config = dict(
    num_hidden_layers=19,
    hidden_size=320,
    num_attention_heads=2,
    num_key_value_heads=2,
    head_dim=64,
    intermediate_size=1280,
    vocab_size=10414,
    hidden_act='quick_gelu',
    norm='layernorm',
    norm_place='pre',
    norm_eps=1e-05,
    positions='learned',
    qk_norm=False,
    attn_scale=0.125,
    bias='all',
    tie_word_embeddings=True,
    parallel_block=True,
    init='uniform',
    init_std_qkv=0.0175,
    init_std_o=0.00284,
    init_std_up=0.0175,
    init_std_down=0.00284,
    init_out_by_depth=True,
    optimizer='muon_variant',
    learning_rate=0.00961,
    lr_mult_o=4.0,
    lr_mult_down=1.5,
    beta1=0.95,
    lr_head=0.00984,
    max_grad_norm=2.0,
    warmup_steps=200,
    schedule='wsd',
    decay_fraction=0.752,
    decay_shape='linear',
    final_lr_fraction=0.0,
    batch_tokens=131072,
    max_seq_len=256,
    doc_mask=True,
    train_tokens=459600000,
    max_steps=3507,
    dataset='wikipedia_en',
)
Each number is 128 + 24 x the weight over the matrix's rms, rounded and kept within 0 to 255. Layers, rows and columns count from 0. Numbers have three digits each.

# q: layer 2 attention query, 128x320, rms 0.0694, rows 73-127, columns 0-79
# k: layer 2 attention key, 128x320, rms 0.0634, rows 73-127, columns 0-79
# v: layer 2 attention value, 128x320, rms 0.0655, rows 64-90, columns 0-79
# o: layer 2 attention output (transposed), 128x320, rms 0.384, rows 64-89, columns 0-79
q73:120131108119135139130114110117118139147113136139126143115123132126135120120096128141130126138112123114135137119101113132128117121109126113117120111123138129127111143125134117145131130122150117125139118142125126115142127120137140143131137127
k73:128136138135129109119115132117132130113132127113132124125120132138137118132141124132118126131103138123147133123130143137122117132118116122113123131132113130154116090124153151126119130143136138130131126133114130126120131137106124110131136107
q74:125150123105129112132125136117119139126128120126129128137116130146137145130115139121131129137128133131144133128117135135109128129114123122131125136128128132116119132135137123114129141120135113127152133130133114115139125124141135141117115125
k74:123127126138113141142131129112124132130113104113132115136116129133126132130115116133140123133128137109129125123128148123133130131122118132117128115123137134138129125126133137115138134143147122117113127120122127140110121121122109108111138142
q75:129149125132113125133139136142151142145137123114126147140132131102158132124123137142128142130143118130141128142121120109141119116135142117140143113169119127114130141146142128138120128151113130135124123110128132142128125150134113138103121112
k75:129128125131119146122128128106112114117124118137124136139123147147120132127138113134144133145120147124131118111145129133125128128118111119111119132117130135137132134119134131121124132131149137121130142138132138119122141110147123138119139138
q76:127136129130149122128118119118132138128121135128115122140145137149115112121129114123137135135122150119117136111120139141118130140122141141107113121115144115129134123138127129113117138133141138110125149145129124112142132107104119125137131131
k76:114116112127102126102131141142121105122156140118130115124124128126110138136112140116132131130147119129142129126131135129138138122135123126147129124128133110119124114126126112116141129110126125133128103126130105137130138129137141130132128131
q77:111120127125124125128114128132132109122133129137116129109129141130106128133126144143136110126122149111138125113132142138125137140126097147121133117106143132135115124108124132145111131138137141123119140125122102114121114129139128095130141143
k77:129117126111131102120129123127123133131124118114126133118143135143144123129146129132132126130136106133111143153116115118123131119139121145130129154136095128115115132107116114139144120111131132132136123137113140128136111137137127143142130130
q78:145133112137106118110131117131126123096126143150100149131140125121127131124141124117138120135126140115121124106108127118113098139117126136129116108135134136126129133120132142144124132137153135150143130125124126108149129135129124127136136124
k78:133138129112148133116134130112138117111118125106139135112135134152089110118143117126118119131134143097124140116127128123128125121120135121115121134122142120147125137118142127111122125124127145131148133130139115130114133108131114125133157135
q79:115112119127101110131129112127135131146125135127162125134128111135119126152125138113128133138150115140102143137126152098133134126146132130136125126138109115133134113133132126122130139113116139127143119114125135134132121124106118113148128151
k79:145126142128123127122145135127124123136112132113138111146106128128116123135106125141125124114098138128135134136130123128119112126124114127139123131118139143112157142117118125134128131167122105136127110114137123133104131145140130138114127113
q80:141120132127121140119142136160119143163144123147127130150118122124131136117115121130141138127137110140122127135144109126107127125131122129143112143127127123105126126134131127130122094123112131137124118138117117145114139151139144138099116132
k80:127137130125135135119115139138136125105124132119130138119119137115136139138135123140126140137133140124134091137128106120127126124121114108139112124096118134129149122131131127133113148113127135127140139124115131123139138130147133126106135121
q81:132136126140137123116123119119132137120118121137127156141138134126120128122118117133129127129115144106137130130116114125098124121122123123120127119157139152109110118123130122141099110111144122137140107132122138106160124136113150123127139129
k81:139127116141120144155120137115146121124132127099104119112120111138120127128135132132129121144126157117122114123112152136128114129116124125123130135131113148134132122092127107130138129140125154141149127120118114129111131119136123123133118133
q82:110133135132148112124138119128141119116132128132142122118126152145118139123132140127130131129125137110121122116131135127127113138115121139106128124124126144137133119129132142125112116121107145126134117134120114117136116118113131119138125133
k82:102131125122110122116118126119138129125127113146127135131145138138119116135125135107130133115119098127115124134137129108120137121128142128134111133142143115147138120116118109131115133110146115109109132127136122136122129117140140124131132151
q83:134130122131127116104117122141124129113111122137116136128134131119104139114127126132156114133132121119141130111118146122152104136126118129119136141123137133129125124116130130121112120132150141120117111134122141120122112113137116123131132125
k83:129131128142124126128154136111085109134106146142142134131131144118137158134132126130122133130144146108126138109144121142130116134122117138119129099115147117117114108132114136147134159121127119130148130128145110101143132123137121121153125149
q84:124127132092135109154115124102129129132128137122136119123131141130130127135112136126130145139123126113121143123119135121132123127109135140116134121132136125145119130128146134115123135111151126121127133145115141102121129130132148127145136120
k84:114149116128133126126132121115141123116135122123121131114140133137123130096114116121128110118121112124127118115121138147125130118125133123125109143125124140115132116133126123108117124138143124129127134118126124112126127137129134125122137132
q85:142121137123127118128124134143138140127121126123119144154122112124150130134107116125127125118139109138126110145131130131115117133117127102133118128122119119117138135139126124138126140132105108147126137136136137144114132139143133145121123109
k85:136137123117137130125122144121115136139136112121139134129137150130123116143133152132127111119117116107126136129122134123131133117124124147118129124123144124130142121122141144125130126122141135131132133121144114120144120119148131131137134136
q86:120126095113107127159128097116106118115131141115134116125131128146112140137130128123117127155135141147136135093128146128127134127137145155118131131132150141131121107112128093122129145113164131115134154127144124112128124122105094109140117134
k86:151114129136133143111134142137136115149131134138148101116120132133113109112119138112130148103138131135134133126125149108140136121133143115157121131135109114127141149125114130119137132142097119134116109115133121147123164124118112134121137125
q87:112121115131128129121130122126123144135114147110130126124119110122136154133141111122106135142144124122134109113142125124123122112138141116136146126137148121113128132132129110140134142145118127143143150119144123147122117127125109125126145147
k87:163122141122114131119129140148125121100144120142126124133135145126124114117133129123120143106151134150131129142130139109153132135118120124127129128150100145131135121113130127113124134124132141135125142119113150105118097133121150153131137110
q88:133126126133127134122135141155118129133141132105139107118107119123124140128127136132123144122139110137120119130134141145127143126129132126151120124131116134130149136130128123156147105145106130123119153119148133129110116130130131142131113118
k88:137132122108112125121139139129131128105137115133116121124112127103120126142163119138119126136129110138150128150142146145131115138137129142133128107124126135104111122125130131125124118119126132141129131129141102136131119133153132143118143121
q89:128128150110131143142130155139128135123125110125136143121111134115124140132123134138136126114125130124155138142141119127138136124131122130127134126134119144110134159135130150141121120121109124128108137128146135126142104124149131158127132123
k89:120131100124136116133129100120110119116143120120126115124153127121118134134142137139133120146132135128115133120134144128134125143123138122118124141133131123136095125128139137123114123136164127139138117122113115102136116117128132124150131116
q90:135136127111159139112131145148123140137124130130113137129131122107140122135118123143117118124119113127122118149131112113114149114115109101136140117133114123128136144139133146137135124126117123143141147116116136138155123135134130156102127137
k90:110148131128116132119143108106131137119117134111123127126125148138139121119145116134120138131112130096132150122120141154141118134124121151107133114124135135126131096146131108121111102142137154127142118141152143099117124125120101132137118132
q91:156135112137115134136139124126129122118146138106149118132112116121137133142119136104099127122137126141098145123126129111114141115152133138124136109137115123138148140124140128114139121120115134137120129125117148143117138147146137130117120129
k91:112122127122153129139126137130164123124117141134123132121124123140134130117120121126115134133106119134121128141149116129132133124136141130151118146128136134125131133134137138144134130151117118142130108129133105141135130128115127145137134138
q92:112117101126124119116120117115132126130127121120107119127145145121102132136126123109142112150144130107119118111113125125123096153130138137111122122126140138154131121125129130136105143149146116120139120127120128120139138105124108089148141136
k92:136126147127120126135124138141117123126136127121140114131133116123120121144142127124110147109122102112109109133133136119127145119157120115124133129119108122126130125118128114128145142137117121131128128126149122118104120134128134142125142118
q93:145127131132123144133124146125144131133146136116137116131134108128120143120132122147118106109132141134134119152137123125123123120137130096142128117134103133120127117135130127114141119136099127123123164130129118146121130129122121136101134133
k93:107144107120114152128133128124139125136126125118120117140130126125134136140134125127105141126128131113126130131134123119112135133118136137129143117126139098132114113125146129130148134099110122130143102114125139160124120132125133146134130139
q94:144129156101127135129138151122125138128147123116134118119117118115141136140133136141127120122131118123158145139138124121128138118141139133146140128142127124117144136145135127114129127124119125129122139117153126133127132134125126134124127123
k94:142120127150139155119129103118140118110138123134156146133135122149144141132120120133134145140134131128109128108126118121119129115105132118121127134139103127130118149118129133115111127105116128131140125138137143127123126125137140130116123127
q95:134120126128112140120118120125125128119129123149117130128121130134127113141148136118129140147117115126145149134118121128117111112119143128122128126137142134136113105130133131123126121132155124125121122145149123107136142117141131129112129122
k95:166128126134132130148139147136133140125123121110135115107141118138098138133132133112126131132136143153122133124147112117120137141129114134124136121116132136151129140111113106131139152113128160116127131091142116138132109128123141104138121121
q96:134134137136128130122128160142148117141123135129130121146124112130114124130133135145118123126145116146137132134133139108122150121128125135147140132143108116101121134137120123134131105144106154122124142126131116147126117140117134136125129132
k96:142138119133137124139146131132086118122135126126098119119131136118135149127134118121146134121136161145135124139129127105145125134129128107121130134136136136113146131123124098124143138114132130120118137134126135132135114125135142133115117127
q97:132146155112131126131140146127155134129143129124137134141127132128129128125132133148096121108132122126128121152142115116120122123119124144143122133131111130102134136158141126130140109134108131126114127106122127134112123137139127143129101122
k97:097147101117138120132141109120134140126133112130122145129120131154104144143151125128130128135108124120131118135132144133135123128136123116122126132119131133138133128119142149121138135138141106120120166138129124122130127133117135137137143143
q98:136115117133121117130128134149118140137155128126128141131127119117138121129123131113113129134133107123109136123129136113135116131141130135130116144131110111118143140116109131116136138143109117112116128120128131145118140154145130127121135114
k98:126127143128134143104129151127134129133125122132125131125114144135128135110122102131116125102132136144154124125107111148128149140115141112110123126116118131110140140136135143124127117137125140130138148097135136125139113124121118139151134120
q99:122130122119129117135134119114116149106141126147138112115150133138130127136134125141122131132123138112157121122134131135136119137125135146112142134130137119125117127118140126128100132133143146118126146138136123118140121113112118127139133121
k99:107147095140117135129131106114131115098132125132140122115143124132103135128119134111147113130142123109106130112128140132112121133104123138145110122138121112133126133123107105126130137110136125125143112140124124135127125116137123104138133132
q100:110121119121129114110124114118130107103125129150139134117147123142118129130123124124116125120128116115127133106124145122133114145143127148116111142113133131133108116125103141131138144133145139130122106144123120120141131097137136110152127130
k100:141150117133133129136141141143131133121124125123112112152119137126127123131131124103137137146111152129111113122141124119108131123117124135127134131116127117126138127120123118129132136106127140113124130113128144136117118140127138140118146133
q101:118140133127103125134142126131117118126125139125126142131110117119136130139133120127115150147149121141123134128137109131118142130122137128147123121127135130112117114157110126118143129133119139132130147128119126145135128137135125146120126113
k101:143145137134108130119124145127121130118153141120135130113134133126135114117137143135137130114156122123149131114124133136121127149130130127146132128129141121132127126131122129127135131141141122119122123100149137131103125139128128128117126126
q102:130129130140106136121127143153129156136136149111141126135096129098127119146141122118124125130130107139135121144121120126129136107129130113138136122117128135120119136142143138128132113116118130130123108103132148154116123136147123152111120129
k102:134124139109140114142140141113142133128140123129121132115125125124126130124134136122154151116116137125149124132141131126130128124147111130109132114128106145115127110113119146122135144107111139136128140135142116116127149131119125117124110132
q103:126123140108127129124139136144132129136134119124136134136118131118150139138120116118131123122129137143125112136142137137122121145126129115156137134124117134122142134129129131122131119125122120127129131129129116141117126136145126153127114107
k103:135124121141137146117140131119130123130121117119123122118140136140119133136136128120120129123126128128140124121110118116148144110129144147140118123130129119129131127134136124117119127136131117118127113132119107129131133121122131138102142126
q104:154112151128123140138136146152126137131129120125136110149123132111150137142114139138127124103123106141131123168112124122155128124131130105138117120136119117130128132125130135127149126133114124123134122122135142139110124143142124139122128116
k104:107116114127129115119137112131113136134109110124132124131136149126154121145110130114137122115120123135133130121123126128113145115130135155115126121139115142127109113151132129141133129113150121130104146141111128106142124136130119110117134131
q105:141129123147111135133127114118129115135121118135125131125118143138123134107127130111147143121129128116136121117130120131116124119129140139109110128115146122144119114136121126147122132132135118128121130129132133107143124109140132126128120118
k105:136122115134121135125132142110126137126130119131109121114143130137121123145140128127138126122116141109123125135124128136130124137140146095138144134131120124131114123122139140126120129145139134117108103132133115115143152135127133125140122136
q106:141133124141116118120091113118117135129135159127115127111140126128128113109115140123128139134120129120130150119115131118140110120121125108108119140129146134115119115111113124113119133138139117136141117132111126125125139120137126127150133130
k106:140117125106146125113148118129136123143134143109120131141115122117113123141135139130132133125122140124134130123134124132125135132133127145122129127140132129129145117137134126112140134115132136126140109147136106129128137132115138111137141132
q107:126129119117114116128129112117110122113147125120139126139140134148120123141111123113124129136124129148121142140124145143157137132129122132127123150143130116139134137110124130127125133121136118119130118162110118121145138106103118105154133140
k107:142119138145118128121138120129126131133111145122133136124125120121136139137127120137117132121145137143135113139138143113076144119118114130144134115122116131132125151128118139130149123154145134147128123122115136128108122117145125132114131126
q108:120128125156112123143124128106136118127128129121141151114141137132132137118129123122126133140126141132141127121146117122141118148133131150123131103140128127122132130137136121134121134116137142127124127125124126117117123123139131118129130121
k108:136124133112124118136115121129125120119127131124117105150114120127117126136144122125139115114143147125112121108126158125123125140147130143123110141109128136124137128114124106107123123162121115121144146111110114131106146135100133130129138137
q109:124125107130126114127112111120132130101117141145112124121147129124107115096108124118124137135137132135114119108129132128110121129114120147129108140110124127146116111125120140112136119125143136121138109145126139121139138126123123106132125144
k109:113140151117126126133131130144126125138118105127125130130111130129144145138129123128136117128136132134133115145130126125145158109142113102143145104134145125124142152125120137146122123137096150136139129112124146134113130161124128138125116134
q110:106125136129132127128122125124122124120141139112152117146111111129127141145144131141104126109150120137123122125140132140128134147128144139143124133131108129134113106134121137120136125149112107117122153126141106143123136130125119138115114113
k110:155151146110141104141125128125154141129121117133119124130147128122118146121130120119139116131129132149110126108145137119139136142124144118128131118150124133112124143127133127134152139142118135125107124123113121140128123124130139135143135138
q111:132117111133156131144131123107132138151123131137124133101143158121146123140132130142129110114121140113130119129111120123112119119124129132114143133123136147119125139122127150147112127119139139115145133148118131114144117115134126134116123140
k111:128128124139124118107122124131139114143129125138146126128128127150134117136136111136146131139123133118138126129128141145128124113125136168134127129131128111132142139127132112107129139115133115135117132139130121119117132110135137100142141122
q112:134132126123124131119128112108135135113125117133120135117141147124123114124129156110140143147124125120131125113108143134133126137130117107122128126133134125136114143126121116126125140114140109142130146140122119110142124114144130136140112122
k112:122137113127144121130134132099132094136118130116096119124131139135133140134138117137116117139133126119119124122135134138118131135125127127121131139107117146126154117139140121146109120133122137121133136130145142127129118115123128104125141115
q113:121122113133118116127119118117125119115122121115131120114141130136118110119118143118140131128124129126138141114133131140126118137140120142132111133122153141136122107119129120132133147123135124115128118135139136099127142116121130121151146129
k113:130130125124146126127122142114134139122116127120121126134134132104122127118128135116119114127131111134147114121110141115129125136120148146125124137118128111136149142139139132144123133122112108138144140127113128115125130138146125139134127133
q114:130121111122116106125123112109117121125131137120129107124137143145118145134121137113131128144139117119131129125129136144134127148131129137103133148126132131129120136109116127131119129127137110115125126145119126123127126107122120117131142144
k114:122116106147128163111133132134125125122128124125122124138125105113132125120139126122121120134136118146104123141122113109147131123131137120139128121131094137123153139129126133095134130122125129139112113133122126142132132148134135131131143134
q115:146137153124135136121133138142134135133139112121134138137128123119139135117131135137095139122130127140123117135128110113129128128128129124156139132130117137112143130145115135119134112144105126125123152104120115162133124134114127138129122113
k115:117133123102131137140114137117122145128120128130129146128125135135121143141139125120137111149135134125147127122128131120121147128127125126135150127136141113122133137126131119124119145123149100133143102138127121122133118133115134136116125119
q116:129138120119123134143131121114137128123141122126128130114138149127138119108118126127124134116128141108154119125145131131136135137115117154114129130117124117130126125128139145143122133115131116126126134145121133110119133118136129118129138120
k116:117115124106127134136121118122127129115133100139146139124149130130127147131107138133127136119133147131118135124124123118144120126137136129120116113110149122136107124117128117121116125129126125108121135126114122116130123126121112132137140116
q117:129132118123135122133130103113137127115128143133122109116140134137104130122134135133126119130122121119129129121122150126138139131132113146111122136122133124128119127101121131132116135133155134137115112132127119100135122111129133109140133117
k117:124112123112148132136125142124113110124131130138124124140127134135125116133142114109120124148129128110140147148144121145135117125106126097126142123124138126130110111120130137128141139121113125130124126116115108123143121159135134126131141123
q118:112124135118126120135135105111128121093132118139134119116146136133125125133126148133115124119119121126127108124133132130141140138113136146114121142119133127144128106123133113117124126109139121112124139148151119124145144118113110110125126127
k118:121133116137115104096150129134136143139146132099130118135111132138135143125128124134122155114126123139122135123116137131111144136129152143148125103118126135130138155126142128129153114136123105131135128124129146131123135118122144129118124134
q119:124143126136129113126116113126124121119129122127115127114121127137112119135117135129135122139141153142132137112110122133105127142123142135122109117115114130130105113124131131120129126127141128126139103134120117123133138116134143128125143118
k119:139118117131138135147112138125127132135116138125118128137132132133133120119113136109129138135127116134127110112130135141130121126153144117140126137099114123140135107148116113127126138135132135137118119123128120134109141130109135120121145137
q120:129109108134124129122138123123130113136137123112144127127131116137116134126121120102109115119143135146114135131146117120118116112134146116140129115127118120131143113130139114110142120141114145133120122128133117149127139142119131124129155124
k120:148118153121127144134117152143132126143145119121134126135093120123134107149131118126115139125132129133133118125134107134121139132141120116151142126120122139130122161132128132145138128137112136153148122131122133158118119137145131135117128126
q121:118129125140123141126148128144140124144127126121127128137117117125134126139128123135123127124134122144107128137146124127136141146130131124138123130126125118124137145127123123127154132134120141123131131118113129153115121132128115135129129119
k121:135142115125120124117129148121117136114146128119140124132136113133127121137115131135126118135117089150130122126123122128121132135133131133145113143131139124124130116130140137134129117124119123131132131124128130124124128134137135127126123125
q122:138142157121150142141114159144126148134131115135097136128120121105141118118142137146112154103115110117154123133143109132147131116121122118127144119154133133116122144133125113143129123143120141135130116139131141137142107150143119166124131096
k122:118130116144116127106143110119119137120110139136135130125139145129136120122125126121117118138113148111143143097130144142144109137119127142113143141139135134145108129160133150132103126119142142111109120137134105090165106119126135123140124111
q123:120141133125129126136125135123128121124127123141128122126130146127139127107130115142138132119107130113146132130141128124140117102120136127113116113126123143117115123124124125131117128109140119121119106134152124110133134106133127124128134118
k123:124111116130119107128118108112118123125104137146150113106144129130127125128118129119131123143127153131136147122141123127125137163132132139127118137108153113127127135118135129122125124134109140122108129118099129141145118150129136125126135134
q124:145098136134139140108136136141124134119126128119129126117119121113142120123120141125124130116130115140117121133135128142127149116127119130143118141145146132120124143129125148134138131133127143126122121122128129135115122147144124148128126117
k124:118162136131125150119125125135146121133132127124122134136122129111151144151131131140128144120123132110124121118140123125150135132121142127107121149119146132100145115139137117133123119140109135127129135144127115114137104136116121137130131134
q125:133142110127119127127143136110148134133150128113132132136134107127112148126103135109116131127132133145099126119120145111115125133152141125146140150134114113119140132128116108118116131119132135117124115125110118138130132123143106115146131134
k125:144124122128136139122127137148123123122137109127138121140142127128120136128145133130118111120127109111120125129134142114137141116103119124162138115158127147117122140135134121117135143121125117123128124125159103140115126135129136138128115126
q126:143136136139137127130141143135129122134137120133115120127122116119133144140128113128131113104109126145133115128158127125135138117128144135140125124129110117125142116143141118113133134130102133118116116124139119150122131137127133123125114134
k126:138134125131130141129130135137105127129125145111138132141136126114129137120093124119121149138132130149130141136121116124111117119137123114142123112145115124127114143130110132134115113124112130133119155120129145125123113134133145142116136116
q127:118105125135120124121118099137113128106125157116126126119138129142101136120142141123145142128145134133081127105104140126141127139146127123120111132109131101142140127121122116118138140131136132115137123120113133126128148125128131120125141124
k127:142132115119113128108132143147146133142131127129146109133108114123128125131129101133111106109127147156140122157174132117140124136147125121151125134121107137135144111148141138104128122117102118129143145119136134152124155153121129122123113129
v64:135107117150129168142138141140158166108102128123130093121120135168116149190111130151149088088117127183161082154132142183041170183131098128094126091108178074101169101130098108093130128119125135139084141145082084092133148101099073113187128118
o64:138151126146127081109168128187137115128114156127162094114103107069107165021138107108134166163158131088100124091126113064206080169135172178118127161152138180155116128131124122124115109202165158137132168086096109202148100135153161131144161175
v65:117127192145119121185145148128134139117189116137129159141127125109099110164096114148137184146160169173118122081118134100114132126116137125123143110163120095135098126116103147174157137088114096163141133161132149093135146153111175138155110136
o65:100114107142124115116161106131105125121086120121089086116154144141125132107131141124102116118110108120151104131124136134192109101139086134151112163179123136152154148135078150201100147159196126092128097120110113107144143144149123096106139121
v66:158148092074143151120117134155135157172127162132166155113162143144156160118123175121112109140141122132117146073170093107113092095124175172108093143081111143101095115137100126162110097137176116111187121139127156088111127177097165113095141122
o66:145133149145105133163140132131106069115150129109057102138149125078108107166151118160167097112118134101187165166129141164111156116107077146100137136141098152152077140109145113150130111056089117153074116149167114146091072123169112142129126140
v67:098140133158153079142121121148110071147121099110156196147133141095112119096118147144099150130150153104145149114125165137141128113099162162107120172202131159112117199170138103135103148140156148113115122118121174117173128153162122121088128153
o67:121143142089147148115149146073150154157103118143104116111133214163151139136092103147151139137060151128173099176117076139120097136138086052167099051065137127156149051129108150148111145167148111136128125140075097075116149088111109137119073142
v68:145109147135154130105158105154107127093132098138135128120140110103153105126131156146127102120186143143116164152155164149115129137101123107125166123125097102137112158083108123135146090103149089116134137135120156119119087135134148139158145144
o68:119124116113082138088128131139131144149117156130136107126101160159092108085134148087126182145104147148092096064076085105119122154143119137131099119119127135147149148145136100118111193132173148128126087136107118118179164130114145143110107117
v69:094121142118144154086136135134121090141153127148132186173137150124145096127155112092162113090147135197117145102141141097159169141130141167175113112128090135111129110089108129146110120116109089135159114081179110129132088109139199157135086148
o69:144127109160092150148118136157143137113079127117085065105116124119103082164110077147112102160190106181133069104088154125126138095084155106074181149119148093135126108124150154128161135110127139109136077196117175087147132138059081114120205148
v70:109140129114113129147116102153127122119141143119161090119111137119107099122132160133117141131125153096094151134128114124127100131100105145123110114130067144092117176160145087137126127147115170106167113139157126171135184099158086140125152095
o70:088099130109140041135108124101141152132139111162113157086104121157138167100136138110136109145112150097143154130138113104088124141162127113117143132165137123157130078131154148097131152123144092116087158082101143110114095164134207127121089127
v71:066124137157100106141136113082178159138143153100141127124113099141119129117118089163120114147144135127140120087117093141094163178149124160074116098118195092178117121135135119130118148130145205149070163141080110130135133140082113090150122164
o71:119162052153171122149126159135101105098136127140089106094115117156083158172143163120110118134091162134137163134139178111164120093174102081160144140107119134095135110103094122105125133149128103131137152119144065162133113109124090088104142140
v72:130158113124138162117165141127174130158170083122134088136120113105130142136135120094108119124165094132166134125108118156111155122138127157137112123111114138140131128145114126135117162116098130179082126110110099161141158145091174137154104123
o72:146125155116131155107159199193114107168085137143101121133103085098166164139133103148119141170104139088111109169152105091161105145174100092167162148129149124072137135128117085150156105149072113081160112106160134160129102156184117130110142143
v73:127139128125127108081127144137141127131133128128145124134132136111125135111110158099106134117133122124136150120078119123136186114112117176093134131131146136143182103118104137152147124120114154183094107137114156148173104168149146107160109158
o73:132149108124116153142164156148133158127101127084104124112093140093171156152122126150144138109096130164172118147136106109121093138144112106135135105095117134120092174138149129108090125152145090115145140094096099097128145124153132179105139098
v74:124116084140116124123099112116095134132126165125083131138083131137119159105103147137140153152147143120145130061148082140159158121145092072147083125145173109127091152128140155180111146170136165136073129119152119133132126162110096146102107133
o74:119150133101156146135141127119129111164156091119202125110183143116178110131092141148099114118123117120154138155092190117128162128129173140143170132158108153133169116091120110107152097060122092151158157155148161111091110091140155140138125130
v75:124148102132184136147161099149136154135149153133162116163123126145117118155116109117137136118112137147137127141146175140149111153132101142149108117161117130144109082116167128153143151133128149135134144138178105140147142123123110122158135123
o75:124110096178125130118116115092119114154110126151081144122117144141124124100176077084115125152129148143086149117120097120097103094155156078122140138136140119121158124126116174100153120127140119112131131132080145126109146148124147127151108145
v76:119141089100154109099165111138197083163157169129123139140130125147111138130141124097146127146107105079133126112095143090139160147126114162149092139148141189140129118136148156122169134183147154101140096106159136162182155134151087089098130154
o76:152153097149118158159152148122078146151111117102107098112144144096140143159109083089107137094178118167159091151157113122110074147136132079134160132103093109106161136075136145121063152162132091090111123119152078116153194130089147117153092166
v77:146103113135137116101131114122110154120086145118132139155137123064149121178101131116164125107114121154108137129150133088196129097133128119133102144127087115114092106113135124090108114113157114137104146082157151102185084089156169151151144144
o77:145100135180131175116150102115134120110157113154140173120133136195083062130158098126068140136141134145094165137123051182088123125147154114092174088118149114103132168108143139125155147104105185124125110153096124154102135138124090132133136122
v78:110122137178074104139128104131154154124193090123127180136143109131109158122123129112101143152176174116077117098102151158153127121136138107095105133082115101143163101092124157097133119114137142110121168130103140109146154098127081100172143121
o78:131112092133151127180126068134140090117070157116113042093115140180122109146119122136125112126109144157130140124137126109099150114165141132134124115095162120141118145123105134077133151135132133107139116142154083167108107121145163088128177173
v79:129119141114123104086131128133128130134149154132124091112114119101134142123126149116113104155123096154073130158114164143120126173141103166108135120099118156152080106073124147126171116148140110118162177089091135132120135130145199129145125106
o79:167111106099049157153141127146167103180089135157132127131158097120146161139150146063134135126124129126104187109117090166136121094139115133146114161140135088100165204156121112137100105097085128124112061135155122155126121145089126130085142131
v80:148110076139135096163188144156132093103108151144188148112098136136111198184136141118141076166127160104127083141132163128167136135099127106098137154144094163131129104139174164113118109120166138108146166122143132119131117124141138178133110136
o80:150128153129118177131090086070138180060113095130110150136159148092152073098122118110126177114152083178100157135135059145102115143124142158129112084104155136156121125115088093145174150114090109143122103173174134121134130129153101050145139153
v81:130060112179161145147174105140103075131128126096131124130146147159093173133139145101119155192154155108091135154137178094133132079152132164095130144098114135092189100160140113141148157151136138075126090192140138160159112149103128103164103179
o81:149128117129116125130124101073118142102143169079165105156135117123171104112129114103150117034136122196083138121130095118111136148174124116188102089104106094168122102173126110133170101095092119164126114105128117137063192139187132154130147125
v82:167139137101109114137145121136167105110127120157131134131096120133116131100139117100148119152160099132090144095129153154156148148132149155084110158126163147168142134095117164122094141097124140137147164127110155137113125170123124119129120153
o82:114139101141128173143107143119120164111120135104087114134128096098140145166087155169118108133118132142121103157123132104120108140120088131196119081105121156131116122122071142174204140150100091138134122138133125153124126121133139106153130107
v83:095087088135127135078131156142116160159186131161107086161137117144139111109140117188112139127126094090162179098160045065105161069121088132149083081148166123162149167119151130175147078096091096090119084132147158123122117206161167161142117097
o83:135162168134072101154111119092107080143122130145158163152126136132151112145166128132111058109078164133156140163118155130122104083161183093112186157173091153098088133116132132128121136137096168182145178089113128137111119101158127126083138149
v84:157132148164217177180135151143121135128138146126123184138084156160078128103104145138153147203131158137113105172152140167192100144132091133134133122145094124087158133128177166141131148156125152121155162139148058134127112136104127106118084161
o84:098142094084101120159107105094108125156131124163096120140147158105164123101166108113164103041133127146138112111138116135112152081126167108100125105119177090155124136151130144142121114077153133132094122180124166106147099134173177167157151125
v85:106133134121159113169124148201152130108099114145109135120135076119121116125117104114089137152143130110129109148154140158141141120107119101159138103114136158148147099141151131136127118193125132112113136138111094155146082133130096146114114128
o85:123136119102125171106129103088100126170128132112162103117090193111150129093118142140119132117085124119120144086106102149136121090142145159111130132177126101111123168118117152157151114136101118164120113162176158105124148088112175178094156136
v86:125122138153128114142113126115137136168105124138082127127168093135124096085130106117155135130117123094128114103168106093126122115170146122160145139141141125164108115136113133162089094138142135114149107095152123153091136133136149098090120138
o86:121117142105131112105112152101093085133201118103167079131138158156117112187113165139127057099125135103212129163108160143130157124126072144100128143106106156112125146100139134128140158116068105147088113135140103089131095112124124155129120125
v87:168163149110142089194100170116110098097132092091116106177081109088145139133097151111150122104117144135138114108088154142165089154125187127090121096131132147154124201148126140118104144107146148120069157141139114132111109133117167152105170089
o87:112078102130109141108147138143097148104128141178125161129130074141099119163141156149107121143141083100094150125152147122084151115091147113167085144120164074090131051123116097175146140132105133137194124141159153132110163136104111072137083162
v88:136120107074134127147209127149138154142157194120143123139108102103138151192127147189109107130149155118120132180141148134114120120131116123090124142129169169114132116118136106099124133137112107116108110189111134131184146102124129135097137127
o88:149118133164116140147103130096108109087119097123169159131153137135124139072114108044137181077131120155102192104154088115139119105152140119162106119123094083130190150124060109136168124084145172121121143051146132165100119151139075122142137162
v89:116127135115121106138128122171136098105143114132106163145120154139102141109101154153096139117118123109137143181137131156124129112133163053116135137190137102119128144149102101158109154129130158137097159131115161136145148116108088142124144167
o89:139145138114183109127145170103148181114089100156135116084101130115156159096125120117161136121147141121137117131118144108135109163106081144203158112088146152144189122142122138101124145150155131132168108128152092124123105139117132128098094118
v90:123130164106107137119133147113148091149153081118178108127137102133134130128152122117133150130141130114139122126110126144129125103128122121150161182139115122140158111109126107116128122132124119158085116140099145167106151144159149138156112167